config.toml
n_layer = 12
n_kv_head = 5
d_mlp = 448
activation = "swiglu"
qk_norm = true
parallel_block = true
init_std_o = 0.00622
lr_mult_o = 3.0
lr_head = 0.00539
grad_clip = 0.5
warmup_steps = 142
batch_tokens = [16384, 32768, 49152]
train_tokens = 267700000
Each number is 128 + 32 x the weight over the matrix's rms, rounded and kept within 0 to 255. Layers, rows and columns count from 0. Numbers have three digits each.

# layer 8 MLP down, 160x448, rms 0.242, rows 31-93, columns 224-447
113114113127106121056131099149085166140158135109088122167199119190139146105190093161084106135120158075184084151132204068182152096070140162105152099143139160137145145127171143151126048137154115153140102118124120158116109106125139124089120103178110114113146167107119190083128174171164128176135101161115168119159086162076118129162147084112129125114086161163097010160076108182138101130168110089099117182060103102107105134164195060111113148111126166162142113144152160194115070138120150125124098139157101078129133113131175073096119168101114168079206104161148159098080154156113140114121114085152162118167145102129112105088151103129143109096129129093102127181103131063082124167087
182141137117144096081146130129124129159142132140125142112121105078136162152105188154078101182138139069137127116135112069112135176189169063101129104101106072079132148169155163137170111156117163136181123142130193059163179121142135147133204118081147151145111067115091119135099132168149131153136133125171185130177161147146138066183149119122193156107094134085188080060085115183167114089177222118111135140159072127197131143071114095109166082173057113080123150105161116058181095080119142168146076138123153102049141115114094132105077154132184218073122130130153093196118112166130132134123100100163158148164116166130102149197091146131105112098151165108138149088107114105109134086140
093133082119144141149095127077204152158116106119123097181054137118119183168125127125081127159117089161126137162120131113092103096074098089123126119131157161168107051078085195073080148127058101127126136084142124159147149058163110123132071106175126108089187089087163170196130204149191126112178087137098148123113096127113127106144118080099116058102112107150159125133171124128146115163225124153104162140188123169158193155116093092085166126172132137197147057022151144087128180102119115101140129142152132115158130148106077145132161164117115111127110119108091151105137101138141136119105148129081126143143122111093118110124130124136109137094169120095130109196140138104123057191127
126083153122140118096141131150118095094128166148139109126078080140144118121128113145182128212062125158103155163172187099110111050206117169115188103175115121125139168174087110155085188092091141123124085108153103101140173076211102144177125110071179131122102114162107101172103081172170115129131130087144159087161196144153157116117122080153123130129079125177106123180166115124134099065143063163116129156054136182069188149128080108082110128052158144120131185114132136162081141089115116121146095096100130126179115103087109131127146137158067149208154111143143133146128119162156089161120097124130103128146177144078119116122138137124085089129123126106104127143100149189211093154143
177121111175087192091123203143088136095172082036140096159186099121133102134188136106156083105147070165079219111135145160112128122129134103125124213108093080180109153063133104038131157041144169091114187164092111105164101098087116124124171097057098157096129170108107129208102142146142152104103100094098069148122155052152159112128089172132126127158090219111173093123035163176193089135171118091144113141073168160124169135142118156168111136149147187176096096124212119091198116149139185176100134183144144099151143138153116133093106121029151129111130103141141123134101140096144124144079114143131101059064151098065155100077060148087094056153097080107174097133118088130065133079096
133096154123163146103106124132114083098071145139079138157174133133135085139123170114127118142164124148108137137119127154116164101112134093142084125151097130187095156127083137102151113086185083149108086102166149089101141077121111141125100114138147090073187145194095105107130120090093182143147166151114148128142116149146164122127114126081121126082077140090107104153154064081004162102172113099101138127102104114142155172077146070103115109145113169113167148127114123118128174063165129088186118171154132151180222054178152119126083156181179132113104154127117107159146164190061136117183115114141108103154137122131088141091161092175146139140092185097109074149109129087162186177126
121149144117146120135170136148105208127091117138150097137093135114134154154153094111126151156100113107128132102160111140141145109075096124151124166132100108149154154143107084121189171151154176146070182134201057093120118144132109112098087150112111118166117165125110155085040148105119134055099139118131137118172169140093129148120186114134123114116133170080104100142165134070136169175067133110079138118126177115153145125119144162095097144109129170129099129102144128155143136130151098097196131179136184182137091166153100168078164205102109156092121152091156131163118120074109115116139127190145126112129108124111184154093073099157152140162136112125121136111172085108027082145144
117101094131077101083135134061128180127103097116074203123101117109093147166141114119127096132161111119176082135125154118073124156146135101103114166157110167103152116128172144072189087112103160138160108141120154178120090144179159156167105199145135142125137113196158156133116144129152096106125120118130149125112133134111076103152137089189160117124095123075109112159113174087153166111144164116142145149094138144157081132159098162114048133166148138112165146143120154125103150116080155130100140131134163098131168135070155108127158100163163143130166113145107095133161143100116170161173134115156176123136200135148151174157140093167175144111095129126125092168128119073131125073149
163080117164117146168135116116145161118125130130111186150123127097150150108150153115140155178081181105107144142136069163150144103137163147082148139153118142134139181152104183173146142142114121120127114110103123147158085110142080123164094123116070070033153134091118120141103109138112128143075141133165121141125147135120159114122179099108190121147141168069109157166190156154117131111087075131147131026122208114119087072134122116086092158192145139169148068186084146129094162149155163113111125129118144123167147103152185139117125125113093136130087145115095170159165169127132145121121171126030131145137179137145090079073099139131105121163111131140122087171125134118136156106140
161148138127096109106114104096133144218119077103153099143113090110100211127115095093131091113110101145175146113132140090103091158115128105128111169086109184112121160101166177153158143082080111151117121153142140164140124192109181139123145179117151154106144131140101165178087113204153114139144116101120103099056135110142138061162109179143145124167156138113144123139124179140128134132095139156169132127085120118114072152095117137149145096120160107145166116143116142093109117106162115123104143098118139065127191115108124087156151132101135096100128143165131110146134121113120140144181085119174152202107109085170103166124110111107132161201157141148187166160140138087080163121123
088168122133134141154153119113111113123131167048084165136124183052107201156113181116150089102134164111149127131139143210091139142174104112142162157133085136105163142122153149124145123106140145093176076144124110064131089119097139128151110192086154113127104124071072050133073187093116114129111068128088098149084136135145057129117071102198038150142146122097181164114110163117162112129163128077161123143067113092130168129142125178157135170118194185076132168121150117069111133120099076132135184125105101119133085117130132101153087084131090163153153081148144106160099056106111097137072085087142107106108118138190202068118132103135053167161168174183119155166126073113046137135098
091183138089171092120115153223190084191164110135177124126141111155111204122080114146154087104193139125151124130180110190151117135090111118097182112162125167112108108116134141073122095110168169109129063161117120133133157046110113115128160134125154148110086121192170163087100115128109140157160130061198122156156092110096137130144090060133119152085066161136127154104146199213121093206106161157155136119062146148117142187131082157170109153153107165069163048142155175112137140079118130079136153117118129150112098106125093077145094119160169151110091126124131102214096174103127166138160118128161125087134131139130093155123104156146168072119119125128169140088140110130120125166146
234100108182077165144119117131056130107165166166126132164085103138079156136171098082169101114128124128141130121059127096118127118119166063190159157113119154150089078146159109084174078103174160132123107130118105118124141098113121120167154138122144119152113116112118182128174106221120154135117163100110153138116142092099107091140141108133077114151090077079189126069136159136111147145162207099136079192171126141129121163170146191146156175117105053125128174098159099171177085065148146063184123061109203150132143140114129136107112152141196129077170166147084129130133105086125165072120146078115105129083152120042161152112084143141126113097095103101137113100122142098142147123133
183119084132129129052124096123174225171161082137075132114123189151146167109104062168149104101184154152150113176129135173152185115108143039131154108172089127145083152092129103176132099098127107129069060172106116113152131147080163141174155106097171096163150136100091196120099135138107167175129132133160183154094140112110098106162121145074148139104146141150187116174127081084103112118134116120107110149097105147131091137124196107093061134054128153092119105107089132135118110131181119133154135129100124102088147138111136161132094126137123144111126131091126130116164118141102076163111171131173196111119139176145094148187161161147116130088111156109132137116103117126155078118135
134111169097064102147108159078148194103119184148150187139111108115082123103154119150099119120123116081118134111129123126127161163118078135155120117132189111112117117094167160092109161130121130112137157142158077111086092181098106159138151096158114111144177115153152114135109120140130083127145128141097124141153155079141135114104125169068133147162121165090136127166113182143121149113125118143102104129136067230115111130120111102125151104103111138105126148167137174138178151101169145138144141078091099190105128152141165100119160095119127147147115115169146190157115113187142153159080137056182186112121126139098127165138089134151112115111131151099103091121151167094090122120154
126107104109105094154108132167157101176147089197100134075070110167082037037109171079161122102099127136158075166118148175117098148177084120087167142102182149105179142092126134144098122161118136160098163186086116151099111100147164079116110102140105150131092140176138177149122137115121085139107129163131101131134079085136179155137151089110199121090097096120144104141052051146128149153168087115109165160139085127209131093126181169152075147130161124145110109223139178069136145141113125133139142147100137138140138159147157180128086111120160084137111116150157108113145093176150161150064174118134133129056182127170114101091158102174121135120155121124114125148159148103112121129109
129164141094115165126124124131105155197149093088164182150123129134121137143133076148138167158121154115121119099095179135139130164080164136147116085146130105102116105124146196157131116109103133170142086102103202099050140130149171146085116164165167094186157105109107125152119133082125141072099105131096090161106104142127131104148126143131130110087123135145178147105086149090175156118186147189117123082115140127076098099130092091097146102117050096153164183089115098099109089022167103149114098046093156113103095139107106149125102140035107183154164154148121153127106084165140072129170178133115123127148122148120160093086123171129116134175142100079107092112088112119154158173094
132131108135093147118157148174109195162132088097193121175154194109142134100136164112125193193126161190124115190122116062116147160127171121174087143133056105148137108091171172164105122069113111153142112101160153136142107110104127118135147142094123182138194145210127150101087152141107088120128158132161115100146135174122123154156206097130084165162154117165088135126075179148128087098138151121170141143111115076128198168133142112132108111116076145079048111154162109125152166041100097117146093120072127161145153096143136078120129122126066135094162148151158125138161095132101104115156103148109122094154138137139113097108119154121056072100106148163166151031112139149103175137120
134130167081156127156139134141175108156146159093109107156178113151101181196165125147162107118086121117084141101102134193088147183102159118189189138124179122199135111147149121112095098133189136144139121136100161208148074114144113144135190130152139140101113092154160138118070163084126106135103178182132113107100105208123134144132117143069135138146131125139104141108096152180138117124135110166138120142180100083092171137140184112108040154127114172083171133076121162155086122085084098134145157152175141133102138112128127135109115135144127100137209134169169130166105101141104117133153155181069156150111125137139120139091143169112136086050103170131111171140152131121086129085148
114144139127109050188121110197081156131149113077128165097111120117150105091092168126187137106165135119130123206095137116122150126180159135137140174140111101074110176147116094122094102104097125123168109165090082155100173060174124120116053097154119091103155135154095151068123110148143118109176156121114114137136055117160158113103135102163101114153128137122135160121156069095119107103179108107094137134084168117153125075111091180187132099147151085086113131145086128132153056140119093136129107093091152152166186159098131087140161144144094083138131136159130102100110221123145120087115127159109139120153109114098070135061087105078126112106147133130056154153104109099201069160185
072110144145025177177169168110163164191120131145115122135084109119125102150124102060089168121091094028141139159113109165151147159177092141064080132123130126138135124134107215147140111110086104125126082143139140105086096129132152091166132084149175134148058151105099112138128098152143115091102091103099128098091162144104099106159101096145143130111161160144194096125148172157137109177172112165140102114074151141111183060142062132133086136122199153118146151104156145115091178154137122140127128152131176145139139185180104146146065134111144191131070076104127135087131143106174098107149123102191164097111106118162117169102104099109150068124143127094121151138096127055116155116112
157131108162124141121162110147101169119132059138058095095128154111153119157120103109101116124127106114150133107077130127181123153114163107127132133120097147139121136168095143113149136104081177139197146116147126179186129114109183130139089113108125097105106128088176112100125111144127143142117130085091115190140137137105075046147100131129182109171126105100128102119111081059103137192212134117112119146170158160054146193149106154098055077104114046140119113110115166142149145176185078117064069138107108111114116136178071092122089120113133139152136120141135169137121151172121113179140068094127151116153162140196075140151104129196116162107176137100152125114141126137149092106147
167171105134165117097134136166121098068125160094119151155197092082113121115154214096109063131113130067142125091117146137143116147108157099127156129128103142106071086174173165172142098134118145129089116192139134131071107184154099159181145138098113121102164138079100140146124104167107141080125165089120134093168156176097147157119125117120149146155109078094151135182142130125127148124138135088105158109142094133144137119072124153131142095105035135156159136092189180064074127134077110142114101134089106111188140165128191162172172147103126122133123079117107159171130099066130117154191100134125097153128159088127111156147061105156174147141094118072104115105103140113138122191117
084108113114126072125117131142186161086179141133084154115131171051077118190129154159086156137074153074092159127130093191195186080083138191150140127116138139125102068093070092122105142159153088176107153114123197123145086099124153122137173117154156108170093137147102114150130170130178142167134140163140116087125113111088146121128067145168150140140165140094111113146116118139076123140131173150115108119128101191091132133144047207101110108155172105143167134124062174115126114055085137138061164132109082142185122118149176098154147173107106129160151127145124136134090139139148145116084095125165110106164113161089095153137143164102111120155162099123116133115126131121113196086157
106068111156131105164133099160103151125144108117134062142148073133165103079102080055128119201157170139110120126060103100144124120152110122107152141118144163121134155133130147158127066037117207107185101121165071100099178149067114130158173110149141094165139127053119101137104102148136118173156170136127130156119129129144100110201154115142150123147144114136145109073145184143179074095139086105119063167058090186143164139134145148164125128124115140142124139124145141085123167095035103065065089102077095170128152102138185099102144095143078086116189128150137132088203111145145127116098160077111087171074143135114153118091096172138121058121136095132130191167128161157093151149088
109138140112143091099087185070094107119132129106129117142107168175101107144120153141112187121180104124125103141137061120140093137194113113142159116085129122107118123114156112170151103098152103159104117127124110150089216172086151135138161181132109115136146176158160221097077214130107140113149109125084135199156112088146124058174134157144130137159139168095131151170052090156157101172090140073139171092121185108105106139168147143189132080176047066143143151104132128188067161111106096142149144195136135147198161146168131129181103128112124158129134144137118159161123134112127107147069154119112170135076096139128165131144134167162107092119070164215132113173122107134129171103140
182104074092126157056124087163124105156109121123085142142152116140118116138107186115129173118160082122097122171152176135111155097150120149106091170128158100166150100134092148116168122124104098135093150170129139065132135106170161090156054156135146148131116160097152093145122139126152150128041103125096122137124154056136107187124048119129116134145131081091167143119165112141094107076158120158102124125106181162165135141080142136099134174147064126122147087184080120180184178131120077155133072138132138140107135084163121127130177174149132101177176130094150144103096108159114162057192226136132139139152153149167137093111169173175151120188165121120105150211121137117118098148122
154118141102116131106106127122112098150127122114122063159128130119144130140154039156183086162165171122130145176094194124115141173127134141133132129117122134110147114095166084099132154192097123111180137107156122173112135106124194122085174077148147206134114098179098158146178086177186131144086185132129169057161131144084177117148184128130165164109115123184115099119139117068177117157134134097121061133158149142064144115128165120177159122148185176144087139149117134124131133177131088107049086129093086048160167145085173122109120142142157136108137104159147086132128147094104147112155124111090141137094121179106125117159108050132125129088148049093135131175124138080182121148139
102073138130143125116081107068136118094151099198116093074118118170073135176112165120075164163087159147114161120139162124142120170103184158125132161197152122150074107109108164135180117125192130115164156140090045116135144158079085147137181116127073153095140123094100124130135163099083066150154142116118108133162122134190145137159112111181117140135108115171090183163130136135137087143163148160126088168136098142106150108178153098138112073171129068080133116170145190113123152181147139167106155133147147124110198129127125167089124175111183159121195116085155089136132099141132077077078090182106176135155144138058097157069127139120129141120087161209144134127164134147139125095188
179136114139094123147117109141090109081171144120155135115018083161110128099123112164114124157132107132126087141183074218136174115107198149137161151087153157134130128178178093092145159157129201095152132152125146129129134116128142125170152102101157129069163141162130055160122098165139144097183163090140143167114189025136132155133152104182151140123165134084107177129114167146113121133134136141109144126095124169102103094123175163136123080085095116085137117120037117101123153130085170089125145123097157171129147111165105141145124101099089145168119083123070139183169181095124139084122144128145092089084140151098130167103160199138187100046173135147104160159130166128148129128052
137106134150178132151156135082142163113122104119120126145111183155179078165116127207176160055084098126145135171097209120142118105099066145121112129190173157154079170158105060135149127172116152070097098152117106148123159204114126166146107102173134150084072142145124119084173132133098138080099157111135101115111221103135167124077119089134160065109137154106124039090152113133137142147088173141117117084166086125057111102155094100176128181106160099109135094143047191132106124176140168048131093122186160156086132064153196130124099121129105106144138146123116164192178134110151135067151106099055095107178126135179102121126165148119112122105110143151054118082163140118121172134112
113059171179113134187074129125122163086169135103146170061133146103106173183128116112147049130145143163109147087069092157151110149176088086134136102111158124118092136126109097176102120155138123116108123158106128154110110116153092141127119064148097050143141165145142185102137081144092143121093102134159082097081119138142137145155134093106108198113117140080126130157137116099109121145162141146139150142121171145122181115112113134100133124126122145145131119135133135130149193121099121121149159123124114078199063134124118181213095173117149132100164098131148179124102129102081157121131132134143095121107109089113125148122116205135132154126155132144120110134097134159137072113103
134145097078111118100083138094162078172130141136134109177109107133127179150110192122096141161133147204186147167110189133101138121171145206143061129133125136097162230187086101106158112141140105159116113098053135165120094093101113223200161108129159104130117149072100140113080120144150143084156136160136107104089088097153104090093177144109119116129139137152082132105119083123127111151076142152118119116164095149218119070080113108115124104174152125133140137144119189176122164166135201091137097143124113118127132134108102176125183068090124115128164139157082173102101118175107105079152102071144074081134143141166195137096201146125124157112100123126183158164103125204119121117125
108099154069123127112136144134105140119122137140110122155204082161107107121076069123160139109116190123106139146132163222138107053111117172142125132139110159090138107114131125166103154154140115097138176160121136097177092103151101131133143149169133154140139155110159126159086107122105098138085102153115169113133116147136134129117139133166059131068066138113197088091148121131043106167130147192174136131117109172118186132138083076134094106149130180082109164132113175170184138159176106100128104095153066180114182089164110130144143105107155085114139098154144144096150134153165129101106167103092168097133138125074114078130113149055128143138116173157111197123154166130120086131135
142129132133141121124171115113154139164134113112132128131122101085114167160125190148159097139091147111143143170157163126102056138138066109100094159130129137181093134136150118168089139128107125076091138151141101099147114157062096165106145129112158108133168129176125102118177124091172162098102098121135088108079151112096076148103116118083091130170136130084124186148090145100179159117160138103130108100117155125105165126129142146150142099141104107141134164157108115132119098180114185133149134136146129150123112069096102126147085112079177122122144128099177109154113076088147123135129078111076169130111142146126153140150122144071109096096122141140095137163131142078175168137180
117072161221154172089168116059144105134156127084138116160135147119124100182125095128119166143122055147141194132112095115115086109134183116090097103108155047100092138146086123159125147124129143102155056134145104153133153146123105100141110143125129148058138122113177101135186132134143119105143120121177126133117159177121168110163200096146181148163077145167178139111080102122133092092176145124088091099111160133091075123195130139177135046105185135152103093165076051131106136134161059181142177135182098121141144137164068110094135166148180064132170144152121084128152106084136062051097186133155129115079153095145111154121100043103158063131087077179084098194127219101121077132154
166167128148110110064098076134179144112109155083172129139105122179118128098124159163165138141080060161087109140156146085136163106079156101057091035146120253152075088085101121046136155078078093140190116168084153101116118110128169094132154137178163182135186100129132055115185158164072151159087132103164132155127120098092079114077068100108136125114070093119102097112168118123078078135099183071087096106143137186141139151131186123103188105088144161192137095136116103196139181139100096119100127107157163100248157052171139177138142051135173117152181171115037151134201087118098147100134087144141154099178046090178084170098142107115181196109161148181115104105174050145092105204191
162114115133148121158151160124123144133114115139063189117125147084119102164112184149112120166124137145180087154086081155096121186163148182075178127114106109119112085098162117155176136128172094144161149152092180152131127116173147126202131191122132051126085080052067089102079116173079102083086159154126124131160129139121091090161136098113121053112180126108117141136092184148095091065146169062152125147125164133171048116142139115143107097113196079116136190112163077109151141127109093148115114143146184108153112121128067165115129113099111123146146122153111121109105171138099151104105164158197109122120109145153093165118139092125154170138079208176121077135105148146127131125211
141082111090112104084069102085075163138180097100175115060072110130097117168066157065148127139132153146124063107133119156159097117063056108160087139112169191170129089124192063077180194126135137145107077145109162126132121132167095198106125163096149112153101123138154127129070146142153151159182135195146143115136160097145185169097110136102123083152140104102082159129117128131129159198105169121130126126105174106109136207189133101082111064099121114122151176098136132157163077125102169102094149136116192167148136155116106130143157138160118088116161056120137124121077126204103130129128130159132101157172106151150096154142097171112161170188159168142132176111114145062086154086101
141161120103187197171114128139140090115076084153141123156135126127118162074096117172141106096129159110147114113112079153147085131166097084160147158187131140158128202159091131124146139106140119169178116147136151130074160164142048139142169109031118150148209129113176102117148167132136162139111135140100130115178167135135087099147135134108214080122086152070125174093138191074160096078101183167144142122120148118181094070113126099113130174132145149074188143136115086158108181165137124079111100199106144131130177110073112079121066080114115158117164146184104141093109118139101104077146131116163051200153162084111142152083135092106093125223177146144099155171135140156091095155207
168131115121075120165161157094101192112134138124124128174152081094100085191162147134160133127160089139126171122190131197148112128154142156160079133111149118130109131104123102145133146127199094099133093179125129132173132109112116102174185097049088144102134119162144131109107106209165154177154129088125140188112110137149070115111085107102140223145128153091066121066025139128159110158149130135109130189134146164119099064091150106132184105076064121152099094129137102099074136192148132085182117148122144192180098137130109100088131153134104163156120133182132152175162155106089111119098165210130116126090134143181118139138137168090104111167175112095089111133096142092124118102115
084154076088128125076146200133085094065138098088143143096105131129194105138143082136096042124146149185172150081115137108160143124091117091089101135114118094107092094100093202152086087105128116153057076128171093091126082068208116146091104173174091109131205122114085093137112163203131105151119126083151120108133162120131136111122106134149175069137117137113141128128153035129166107069191123113145123180124073134146078140111090099090131159196137064138122119182135065103069102140077170116113158116115179164121134140088113173123138104148160117194111097132139137047082139135100135149097202113144146095118139097142124105097073107130122147144081146130129144080162161192155141135131
072028172126138087163093178130153139111165150118128043144108095079124093120157061108096108150150095118108088174157146109141115110178147104166110109151158118117111120109137186114103126130168164133159131138109083166142175167123093137067125084104151114179090039064083142110086094103134085116119106165174145124099143174110075164198158170068140171130166102136163124138119129093139114185153103137128161179148198137134167157132128145074119142151087134148208095135109100155100113145141084124176149113156098215135130128127077121089175090108083083125163172174137086174158110142114141155136167123167115092195119144164107182155170137101111119077156142120097147094150147136128144089131
075108099141081134129142126121161106166149126154129140102122142179138110100081138119134152173137129176108087066126178168084139138132066110096133091167170122191091146145095164050180078170143113121125127146132189087143124104156141137128156156151102086108120134183127151114152152127100147100096063120093133156148157145074112083115146099176084113129130132135077111182096129138115143146121087125123058131142126154088066180185129141132151116142082100168163054148105154196153156106194134091103152092106152092106102083141146092111182168099165126135137137124114128104085080148120056108088091086126124110141143149129143112095138150166173143095145067172109111141096136128073125141136
173145110137062224143119085144175216108088103198115149138158126115081164133155152135151109134140114094165120156126109110126094159141150083168156150117116123080128149147136152059088081125089089093122163164137082196122181154099160161093172164141138146128125148104181157109168094099194152098082114145102169173116115146096117153114128103120150128114099121201104115159153106114116128186177208139093126088197132097114134133168184102158137130141129095164079164114157155092158151125138156143081157116084096073203119122115144105117152169123114115149152150132121095102079143088152115203139137141111139116129114122104152158150148160143132072140158159213138108105112173148131140127164
169069068132067157133116082156085150118077111122139132071144163136129105100136162126118087106108129130141167103148119156136045092112097112173166086184120092126086127150083182199099168093137164158106108126146060129179081148097092141164113159124135134156099139174132103104144097123162145152185157113095131131146135112180185178157104134154112126154129119125139118133131114140091139138153165122140079111129102107113195060105094123099134174165137117150096117146052156127146136136079117103131123171103126168057176175127143113147129144108153134111119135070177170135157154108078157082102071164125149087120110083134118163129141095145146117157110159123147091125128135162151117169122
183123159093120123178122129068129203062155122111111183139092109123127120070132150128151173104098106101134074122182149100100131134159102135148119119061127123070111148099069149042174105102203142120139149150124160179158097112134144121090137175150134165111089023113071136161157113170154158086120058119094110153107184075099115138104146110150109186130129144096130148116119066132158216098092138176100108129138130161110139128083142100146116104087168126105112117124090166118130126118112115142075120159126078075116155201164105103098110139136137037140144200176139160130077163133090188172160131120068122161162140119135174199177105089107162096143081085107104133052120108139075175129108
151093118131055150107110128088061111084197080117147146109142130085118123137181109123103134109089120123184132140164124139140158145161103136087119123124141098154129156078166115126195155123152213198190137143130135127099144110177156168111140084134171174152075122108183085073089121124155172152199150150098135140132089139143132117113094125191209117063080198073151092104118165100131131091119196171127155098118149118173135158075113076116101145100151121137154161143142108073138147085080083105121103144129197109124127109141143149158094124137128064164149187170113098130185121080111129178176115110120133099075146122093118118125141170135131106137140111197106112109110219102102146146115
144077123106179178112131136133173133075151182083136123112126067150107132157129107098094093107187091149155111111124162099161155090169115160110164141134093119162111115126154117085117098133139141106124149170195164164101186094102083095196141190144113154083142149059148161153140149167098119166164109065156123049132112103151109112137085117136153116137161170155143147210123180077139132184098071178135128141129132155169128120083103113062173142171135104125105087138122094127139150166134119111121067121140143141138094102100114115081138128123158165053179167099119170133143142171106130049178155109161142117137140118117102190096141118101119138121088109184104153148111150105103098125125
153169135131141150110144083131070156119134125143137145155122134115167105121150097151215191119164176148124113127164105155111152093186149081102116082158127129204127125169109140119106084152095141131111048112149107148137177131195201143107133121139162136114082130155077119094109122174114111130141177075118158091114107116106100158074128127126132043152087164100085145125144167151189144091120150171135148123136108125159126098089132135108138115163151137166154105126126039116164112158167146124155090115119076113066138156106178178158092109154050107151118133119103058112172123152115159139132171081102107126084113132153107107119107173128170104160164103132130107048081138144110088103094
116109092111132116159119086115167165139171110184114112144139069137175058102158099135110085094113112145160155135067118138108135157116128135078094117160146136135110113155157120197136147141151095122155155133103150149158053218124153092112127137120108147124168117122120101126091071124173141145129198102174151126099140089093114105116129140114097140138135134109129095155125148123133186084095104174185123089183086139162111056163146135118086119125127166136136095096147142120119088102143166125133160153131117139151170127105144102118069148144150111186123147126106121038092112184119158077147134114128163167129142125120061086158153121134114098120126107182113125156108084114117133162107
210096094115144075120106124123143113160052175151169142139094095152121138188131140140141145168153147137145107062156150155096105126130072110182056145104139118099091128132143100187066109171087121146127135049132137098176054197105155141045117159141122186134105051154156149125104068118147097119159098148118105111103149131123162133115151144088157133144120141082085130132097099059141138103142102109134124155137160179071128165122121104117098132114212189143121128175067092197156122107106087155117106076122139147141115162125091119123126109077134168128094161050125168140192142176116166148080118166144132120146092137148151120095161108100123154124137113119102132173111133109118123087144
130143138158096098082140166111115113140084116137153144124069088165141114150134172192092132116105130157118175096097071113143142146131106076093096142137096122088115088114110099122087090102090081148142137117154100127177070125129154102087150198178163163184152150131189134141151121172085058110086084175119131123152170105133115113183117172156154211123150090093130164137073129159135125117145059156143136179036181114081127108115121121202155147185152159086062113156156097100138065106119132176099146097085203106074164105075082106155136101116126118127127135147160092091143129153110110195106091160158183128147134155112149061093091072093123110148103122117138174203136143160083113090147
135144118169155101103125111149138117157090116125155107098123105158153157031163129071152124096124126039103118134058058070116134165162123146136104162101151117115141082095130169115123122111164185126156150115139188127166092172097099130092082068100141145110171115163157140145126109086138108114125093116124118128090162147152196174112134153048128218189117127123104179126114117125108200053172126121104120134092095122105067141111150151147116114201174155146113138182110078157133097127137185079135135120127114170126096199091122126118155109167109101134144154050113080166162087144167078090105090175146160151133132109146126080157128110137144118169130115124139131102136112077150072115105
167152152089104101093075170104167114138171130110096191122164167084121176133120190156135174164117177126115137130140141067134068110082077127104118129152171158125170164113118079184103102133100133153061127140157154111172134154134119090114077133152146140193091126102062137144164119101148125144101134197128074151083156184144111147143112138109134142115134116086063192097084112110120149130173185178107174140104135177116080154081121172094096090120145074163101101122098029154157065113116139094100099090130093154093123132071161102153169159124104110146129161106109131114123117119136166095139128094127090086111128153123092114116146115165150114113098136163103154141163124179163126163128
091152136225113142146175151117071157092108140179123149122137124087136096125115141171098147173122086127140128206078108102143116188121163119137132121061108120157102132178171127170128103125139129124139112134098175090053119122109104087129087136140146126107161192137171152098213142172104138090172152137109143150151090157088140095091115149096096127060158108111141192070165120192170088118112115116129125144097150149110117125130135120164119128138190097136115134137135122149154156128105163112113098097144090143140171115126119175092120134119154138143128124125124116160078208126174074135136166149103115131105164094111151148161144117091107147147125142093123139112130090145128164100138
153161149116120129107067149141140115076092142127097170085149166121081146142160135162110174141157115033155121113143152137161078079115083113163154120121156146111104154131137163091102124134132107170165128076178196086113074137145093110139091130158187174155105115093117126141100198099134139084076135121154156138147145054123137120162134159129121125118121138113084139146168127091092137130119205104208075142150182154120174105129205086167130071065076073198110139113162116149150099103083083085131124127107113079136147126165120170151125152185107103163103182162155099163075117182087109061099143186115103105144128133159136089101126164126112121100122110121122097173133071125104102141054
119104191099095099092144184095138119073099140125138126131155126174124099088085106142102114100122183121123103163118146148163106074141193095134142108105061122161135131153084107169128135145158133161171129111129172072111053106141125169107147090127112098118151113138139090099074134144089129136120096135165137125199107097129167099135104127124040163162148080132186128071134159134144152126151156133120103167105115129134141034103120125084144138139054186116143083133119079096143135119127079118135068148108161153174170102129098086122051112157153074111125139177161153098145045128180125133122100128174170117150116152132094120140165170203114090160085113067119107079184091134095170162129
173153131128116083188166137130120111123138139107086095124089142094138082115127114090175155131132149128152115190100148131160157108144159153144147113139165108146076175160097115150128132151113120177139109061071140147122146130132121097142116093101161097187160152151141146137099144122123141120187168107136131159187130111129104130145115102165135129114122112166080157089101105132094170136173144084113107133113128106175089077071125207181093128082154121109157157151110131162157161110126125105168138147080146113147168121147122105132174171178099116107146135137124153088153137107150146096115131151117115089175129120176057135097116096139181149130108088169067118114082111123060071138116
141097150116117081117205168135123097180134132118150130124084136121068099153200165098108160154152139151153180146092080128178111126087183177210101151116157133116087120147186122141154181170141115130080093107145144079183107147111126118100157160071125163135110105094176111175072082064112090133094155070159098168121103137109118094146165141150108146102125172157109078078081096125169178145138136133139168103113093183130100127160109158094145154128134157120172127087081182147150148108171080146118157206181098104128061164136098132133141108198130088089170143121056113099082135154134127076140121084171089132174122152064055151162052124134172148144112133085077117105112114100128087146061
145096186104117160136154065150103098096155170140097156128095119140116187133118136173148188159158125139106097140161152155112112079129131150148044122126139118127086149177114112153197146141108133121165110138150091097113122128124110166180078118171138161111120058107099015114111169123158149083144150090112135080161025134158124101114123141161146122053096100112168133109171039136107133101094135161092140054106119140097143112106134103129087192137102131105202125147093083166121094125083172139184099157073087125197098155155139108122135153131128116104112163078116210139140076122140119092143183158157127076124178075092115122162088101148151133133126109094086124126089122112114123140079
112118127131121157160131123135097155095094167134140160070138192173138081102175082140129159107100125137098146160121115155109166118132192137182196145112143097084101111069148113139140145171151105124120137137140103168129138132137103145137141139150120090123113133178173167166137130043135121142080086165129128124081106192158123103206098082109126068161129129198123074173130134139167057101160124126174167153121101136077162062135115067162148124174106137167131136083185125074125139160132186105141145080101134099125108091117104132157111105089129100147154179118166194183126197113188134122112151155132120060159180144119126154102112120056146138191157159144151104125112171163113126135139
084156095132193154167104130154149087088175128098136123192096171121102148151172095093118147139136155089150087103146123139112166077100119102123137138156126153127134112153132129089177123133097078117135073123155114081105043184157068090051110131170178106170118161128124122140101122131124110042132179149153104157138097168194065120085049083209101098090120091133113102136087099097141103193085135126138132091149101104106101095157152161111114124133159116128127141121131148119138181164192132113166111126098132106088156101128122069173106123101143146110140136136094147083172185119092158149082122071132139128153129124087095117136146127164118112093153192115121156154177088117081123167106